From a checkpoint of a small transformer trained on Wikipedia.
Architecture: rotary positions, no biases in attention or MLP, untied embeddings.
Each number is 500 + 25 x the weight over its row's rms, rounded and kept within 0 to 999. Layers, rows and columns count from 0. Numbers have three digits each. The size before them is the row's rms in percent of the matrix's.

# gate: layer 3 MLP gate, 3072x512, rms 0.14, rows 259-289, columns 128-191
# up: layer 3 MLP up, 3072x512, rms 0.141, rows 259-289, columns 128-191
# down: layer 3 MLP down (transposed), 3072x512, rms 0.137, rows 259-289, columns 128-191
gate259 098:520486502505552536481491539493493536511505488527489504463489467521517484512475476480490482472494527479492557478517481491460503486491507480496508472497489498507515491501489485471534519521484467
up259 100:501507507545523506510527522474523505459497490522489482547533512494509484430496537489493490478509462487485488511505487492487486511507512470489490543497525485491502503532530516492485491536534512
down259 107:491483505508492496501511491503525511560516470461488491502503511491493496542507502457492504499535504474501521490511500496503484483493518520505509529558486484477501513483515482442512495523484528
gate260 093:512472542466474529502497519459521487524553468540512507503548533476463492494461519482473509478492476505511448486480484515507495472494526494502443549528487489462482480540495492463502499519546507
up260 088:504449507539551467529498497514524460467451491463495482490471429492497525546519490518502500538506488521446557489495539478488516517523544514465551503462534496510523508474488488479514498490494507
down260 102:519518489482473490498523511495503493494520466562479470508556510461481505518511516477482494494493529494537488484500467523519503476504488497539504548559484510498480493553447533461485453485522503
gate261 104:520470501498503545511485504510514487539499513480533497441534454477484529503488479520519528473501502526524486487530516496499477507489486504518506502486509483537464473571476518515488479485510523
up261 102:527501474486513539505483516505532480493486517480461520536482530489514514501500516451511502521504476523474554537456529529497457533514531442495519492444486506479471499505518534499512524521507535
down261 097:465486484503503516547545474518523495496464529507528530474440522495537469542484494482527461503523524477546511459519487458532483520492498497521477450507476456513470493461465481530495494492520479
gate262 093:487518505531511502531464463505530449474503481510481494517526512472510505536561478489482549539529522512488478500488491474492502488540529510513536436504541514495507511529471463514520495472483461
up262 099:527486483481527488481491528527558469545471538474501493506479461481511493486541495496465474486509503533494467500490512500502516466542479515451516533456450473513503522490478493452466470535497518
down262 097:499511528489537517528481493500451508507521524508519525489468490483482505537498511497470488553498509514522524568515525496548521465501466491500462528527487529503475522487539545486513489536508502
gate263 092:459475468554497488509508499499479499506497504521514521539518522543511481499463472509477447476493476510515490486521490557478508462538468529508475500476492489480483472456467511489482525494510476
up263 093:529489507505495455460460534523519523484495507537508501529528490462512450542456494490520477510493468521495496527483483435493496519502487484476508489506497507470509532503504465474472495521494506
down263 097:478490440456513501492514516459500503508446503513476492515493532544495537475463481511479484476504485483501499486562483476492467455472472536501491495476492531544470496472490504516487472462508513
gate264 120:497471481495513523555456499505479474490525504505498556493532509527505507520480477528501450529538491531505490505485485479476520459519480512526493512480524507497527461484477523478512507494511482
up264 118:551511516480521476512464548530521515458562493467530520521552519530508513521504484507508501546497461511509490490505494525504521537469476505500478569461498450517490461523523520493535521489546503
down264 112:424510529512466528513460500483521456527431500522508530504479465560498510497489512463525482501525511505496516506477519473515493486485485512502501500529495499481500514498477499471551516490510484
gate265 101:505504507524513507506464483485530522448509503486508484507524556527519535458511487541544470532496445496501491487501417504542490502507534499472487480472482459498441508502527518524499512467486495
up265 098:497480517510496536457510496473499472524524496524528471504491509478495502448522508486541454475511506517511477509502506481523488474489503522518517470514504475521472503487489480549510521519463471
down265 105:518510481530449437520521516491539512477425442506525497541473526494456449499538557484473525505463497460484518543507493487470510524501530518482495493501501511481522507481485505496520479508467504
gate266 108:501484491506491457487501514516504468489534478514501534526513491484502489494526474499473471485541501434496517539510480514532465483489485486506519476533532502518540487496513530474495458477490522
up266 108:469470495524542493527496520493482527483450501503486508544487526491518536512549483520528501499451488497514554498490441505488459515493514511538503526522496538489536491504540504513531458492477489
down266 102:515503453530500526490498520518484492511525477488532478466502475528491529526521479517483488569519508507502542502463493506471512479477503492476494493524508523530525496460530459503545548490544485
gate267 100:510508501508518522527531509530527507501470538467493480481502522517539520539447496541517481486471524511468444493546475545477520507472521536504490499505490526521540528497484514418497502498511525
up267 104:482474538473508496509525474498448515504514523513489467502526488525513493505512508496519499513506444478498489504539483521512481457535506528482496534466445529486500519466507498543465483506511503
down267 101:515528561516483503534485488485493497525513448508496487498490497468514484472493522471514478458507468509471514529495546499505491516508534503509511461490481469506496474499503500437507504513490460
gate268 088:463550509513490535527517503501488488530509500509511459514510519503511452495514529506494516478485516475506472469498498556522475529461503503471507518500504543504479492529556489461503546523466514
up268 091:523485483506527529495524514490510533482459500474531521528504510488501434496494519510494470482533496532516490509499469469488494518458532526514474459476492501477501518470431524501489510472477466
down268 093:531491489448499495547507488553525506504510473515507487501468503500482507536497526464458497531494481535525542491486494491543434463503509503483525481519489573495526495477465489491478529527494481
gate269 101:517525445551473520478524511488469487514536496479488551509489465466487466513491505506531488520509482483519477511475516492525505481515503518502467509530494526463473474504457516523500473538484479
up269 093:488505525424506473528458527522467526528490494486520458504522489513561494546537522527492502533519512476498485485480471502467487510502549472466537526487490498505508514496494504510536493479502474
down269 099:504495468527485486453518495466494508496521528509447517540530526480505468460463514487513473536485504561492517488475523534507501505502481495508496477499538423457525527511527507494516513496476516
gate270 099:440493492484501519505446521480488485478535472496480472535508486540503532517479505490534506464490491469518473503505498475492496465450513550487510518492518460477548506492502516494483536471527546
up270 099:514452532520492449540542496520477538528488532524465473499539538528495528513484506500496513507459540527475518513446513467503476522478517463461504492531476549478528504520488468458461478529529480
down270 099:510484496512465482520522471507447469497528507505541477522473502465504469498483499530511494502531497460486498510580494507489498523542504497519496512529433500549471497514522506472470537479543535
gate271 097:452529507482503495468500471463518514504478502526511509459481490522517529456461494485491498506470498513495491495505509479504524504488511488476457543470492540485487515487536514484460516550519478
up271 101:508471523475497492498536502484470503437489517467494515506467492515505484518512482545506491490503516448506524485490512580473528480479472519514520546482479500529483507457473527521472505547507502
down271 099:481520511525468485527518547476496531535456505467537489524538489516504491537527544492536477468456497511512476519473517479520485461507508486550516467485503533483499446510506496472546531483510501
gate272 101:541489537530511519537482474496546494496497500532489536470466469514524517490543511485524493477498476486493529507504499491539477445513507488518503499488473547494488481473466490487491501514511533
up272 096:494492489552507498481478510489504504469461493516502474497462438587515505482483509492436491519472477481523524468476519519471535480509483495516486473534512448505510492477516534533521442495492518
down272 100:490494467481475541475504504497539477569558495464497528496543510523516484530567514545483536459545492528518468509516488503504491500511520521477473553515501507502481477513500509501470520524482519
gate273 099:490515505502499507501493500516524537539476520496555518541491510509501516556515527482448510477523525529486500501481515529526517507476499513559519473523482481529524516494541495490504507504503543
up273 101:480502493536470524498499499526494534540492542461516522516438551477518493503476485493505475548491522517500524521485515496517508514504460515507493440530496510480457521507493513494481497505522490
down273 101:542507536488493531511508462507507474536531487529502501544520477516490492522477512522481477513507491511509499490486475516462466512494512534457477496476490448448502467495484473442528477500503496
gate274 101:477521484539510514519512476523460487506469480495530514455477493481523495537528491447474482497505468529508509509478445472475488509505501476499516494495489503493461477499471474526511497519509463
up274 104:535477504518509519509467505543500508514525535516500478514527523485497528498480526495452503503522464523472536479488525526502491498533496456497485525469457506502512441493485502512539487481519508
down274 103:483468467479463538476510476529489502507521445518527476497461525542501472547505479498484502534536523487491491494517495519499577533523508541508479530530515498517512538486519536545471500516495482
gate275 085:504523494495477490529511514530518516510538530475504468495514485452472478481499510464520501540497494485484462479499546526481496513491536521496497505460495481531519492516488504448500466536506489
up275 092:504534520514465535550481493526457501521470548500494526504487496467454466518486529474493507534492521531517518444501495511482521522456512481484477513486513496503492494538508532548526450466529527
down275 099:502455530522493482452483503516490479507462470508496489512513476470483519495506514502497495499523488443495487524476483508528505483525432505473514525530501522489482564478477470507491510528487496
gate276 093:507515493472471522495497450495466470536478492494534501517468464533508486536464482510499503523481545510499496558463492485496495501505546471503495471551467493507497493450484481489510521490519519
up276 094:489514494544509525544494517500481545508484452514502491486478520495484476513509461506461545500521550479491511533478515484482467475509480517472526489460524537530514495523533549560535554519508502
down276 099:474497471474527463512504523496532533506509472446510482474522439503436468470501486525520478506533445498502508483533484484507492540551520531484469529494504508492502541476523497511508487509518523
gate277 154:528515555507474509483507518461469479512545529495458540517519510478477544560493506478494525518476518506529495479538534496498467476510504501503502492528492488487504535489509500524523524504492523
up277 146:468505449485516503498458519536529535497457480512535479475480488500520487452491500532499453467541516515492516501464471497494542510489478506497490503477511501502481489506505502489471482481493455
down277 115:489504490525560474464514471501506532497523493517531500498503549497535518538486509480492501569492524497508483489505482507548493449484480499502530506506472524497502484538481480470519476469499491
gate278 116:483473535473525504450468521448496532437509497460487488515532501471500525508511468487451523528498467501522458498495523557523504500516516528515473471452475547525535501472504484518545470525477502
up278 124:483470515521530498499496556470514480495502509503512505508566491523524518503489497525458504470476472494481491509526537532528519490497464516520466530518496525545490449480530493534475505500509490
down278 117:513479500523497477540495491500530461462568464476507478503504496494493478495499435473473457519520509475481463480487483504512508536495519522503474469476540512520490482526514478507503531493491519
gate279 102:492497484494438512527505500543472470431462526519557533491511500534495532559461503495471486497500537520508493491502509511451502528530451485473517491496534501493509508513499498513486522513497520
up279 106:469491527520491504502524497524539491454459516520509537464498485473499528488482489504484490511444478502492485524492504525540501532505531493500494487531495479480473504474537420548518508549557512
down279 100:550485500507508493501506501485462479522549497468485492528473514471503522512527492508487479475547503505499517524493480482467489535483513524486511540469494489522534526494457532469487495537473485
gate280 096:497516503494469485454510542566498510505490486449474522479543505519509467474506469523529492478511495515506505534487440517472483511481515496554489476492496535453457527536479537468485522507478538
up280 091:446503484481493518508479470477436462513499510489534507516516492480508501496514519520446504508511525513520514479511545461485532495490511513477511480498533501551509468460543512517527498526509504
down280 097:559487501470533493490572532532532515537553509491527504488493479495483499512497484476504489500493507516485465512502464514507513514479520458543528466481480496504505508470428478495456509497469474
gate281 093:489453468482503493486509516521479479477482476490493512470496515481574522473507521513466532481498512513516482483571509568504466489480464472501446501521492528497473486492500540483505490548477520
up281 092:476470500488464484501511515477513511467506490477504512497540487525530523482513522482481482528553495454526481472486531535504468495493536506510464490528474502470475505477502548536541529511498525
down281 099:488498508531504511466507499515499542517494498515512503489525510568474538510483481506499527483494493528505472504476468498502496493491470513510553494531527511487513497490525455511538486511478485
gate282 091:489497513503503512450477548537512495494485476499467477558493470499501458506506487425471504540454536481490515509492506443482507490511519479530512503522514502519503511533534487550508489485493523
up282 096:498455482498507519486495496483484532456513503486503490465519500468481489466466496453469509528447484497511472515479534493489495522538515469508533511530447546512452531536514473521484522496515535
down282 098:491496537498487516533467523494485489501523515499481471490467436468472501515453494521527482514493510431460536531496501508519494511506526465495491462507496560479512510521483530517516440513484517
gate283 100:510494487514491514473535528488487485486498532484479501537497509490498508522534470508473497490513487517498487510500480469566538528493454481504485471445495500536433502484500486513523497488510498
up283 104:524495550468503498523490502499480499462485503524555529509515494514490480500492477452516522535505481485507528517532504527498481513509498537501462553486498480489503479511519487536503487471528489
down283 101:494507517514505514490497516475514490529489479491491529454510553465517507523551491508524527481490514545508464503495512442514537451510474536532512520472510496510492478555516542467499556498468524
gate284 092:478501536493535503471511538496474493518502480472534483475478483508509481490467483479515472547550496512511433500514493505474549513481492516500483485514481463492523481520506550455459502440506513
up284 094:507463581523499494507464449527491478495565510514473491477505574514488480496518564481498516551554482486482502463529486475510489511482486457492504530481505530500495507491497507476565515538515470
down284 094:515517466482507506448546513473471498501468457441539453528489469484494501554502528524497460516497496553446509497528483489510478489489533543542514494475537478498524489511475494488440520497475516
gate285 102:454470509508508509516472487493491409511516483543497498500512494508477518515508488489488481541488550503532514479493548510488496496497510468487510488488476498502445466519483535528472495540522487
up285 105:490516488475504514520523517481552513512497523514517512479532516502470517489523510479447450473521545523463485535489515491516520487543473458513473527487527454479522502490519512488491514480500553
down285 100:531527458480507466499508488529450477469501506442469503504468493492528482524474486493496497479469490476503541461502497477505508451534528480490520544493494546504472492507480484494521495545507514
gate286 098:517509518488442548542498480481526463489534525525473479513494512498489497483503504501504499478505550473492498464528462525498488508463496516535498446551470512510541518499526525475480493454523537
up286 094:475509483492497498445450531479451510476528446525508507521486502511504551463514516518505516478501485526511500479436518514493484558491524468474493497521507522508508528462494523533487499483524472
down286 098:522514514474526527514518499480567503499498492517469532545482448509529518504517442534464504524503508482507500509524510508485473455477485518512471506502510511485487496491520517504500489497472505
gate287 093:466496500467519516470512545475484525539480510514533492519506529490509545506477489508512475479489535487525502471518501475509528513465506494503488484492520499515487483498538503507470489473464539
up287 092:472508501510484550470479501506455501519536484490513505529531465516505477468465511509477484501508508464465470501501516529503547496509501492482536502489504523498495486524498500478524482519524517
down287 101:530526492504484544544489532524519502543511507504516512485441514507505494480489491470515491526495501521505517510450501530485460523496488440527483535497475456538511521489487518499526495467513488
gate288 098:526469504455475500468481520484516509521549482517485507520461514504521507526492495506491466509530485534488524516508481507519479494496510450497469480555509485481495506499494512542487504465518540
up288 102:501492502522543500552481504521487527536512530510461508492488534491503464515539505506491496495504499501469499445496500501490509485522497515493532547477472481510485513484526523484517526537500477
down288 092:473537488488503498482544508454541501512493491482504475474506512469517522506496522475493526520488498506547511502507445508537494522479530460503464542503475552487483468505460496489521501458518512
gate289 098:476535512502506532510508520537522537510482455499509521480543534488515478478522465533538491568507531482505491506477523503481530549453537495522507444481511504491475501526463555522524505496478469
up289 096:507534501502492538488474475471462496464535539472546571480488470469495509518507502507517510543469496541552481454530459483507516492544497507492440505495500467523520440473471515506454495547507508
down289 095:472538520458459507499496503520537538478479461529479498500513514494473492474555499489511474522510525484526567509497496492479538503503536501486505466544492487516524514537487504479512520476465520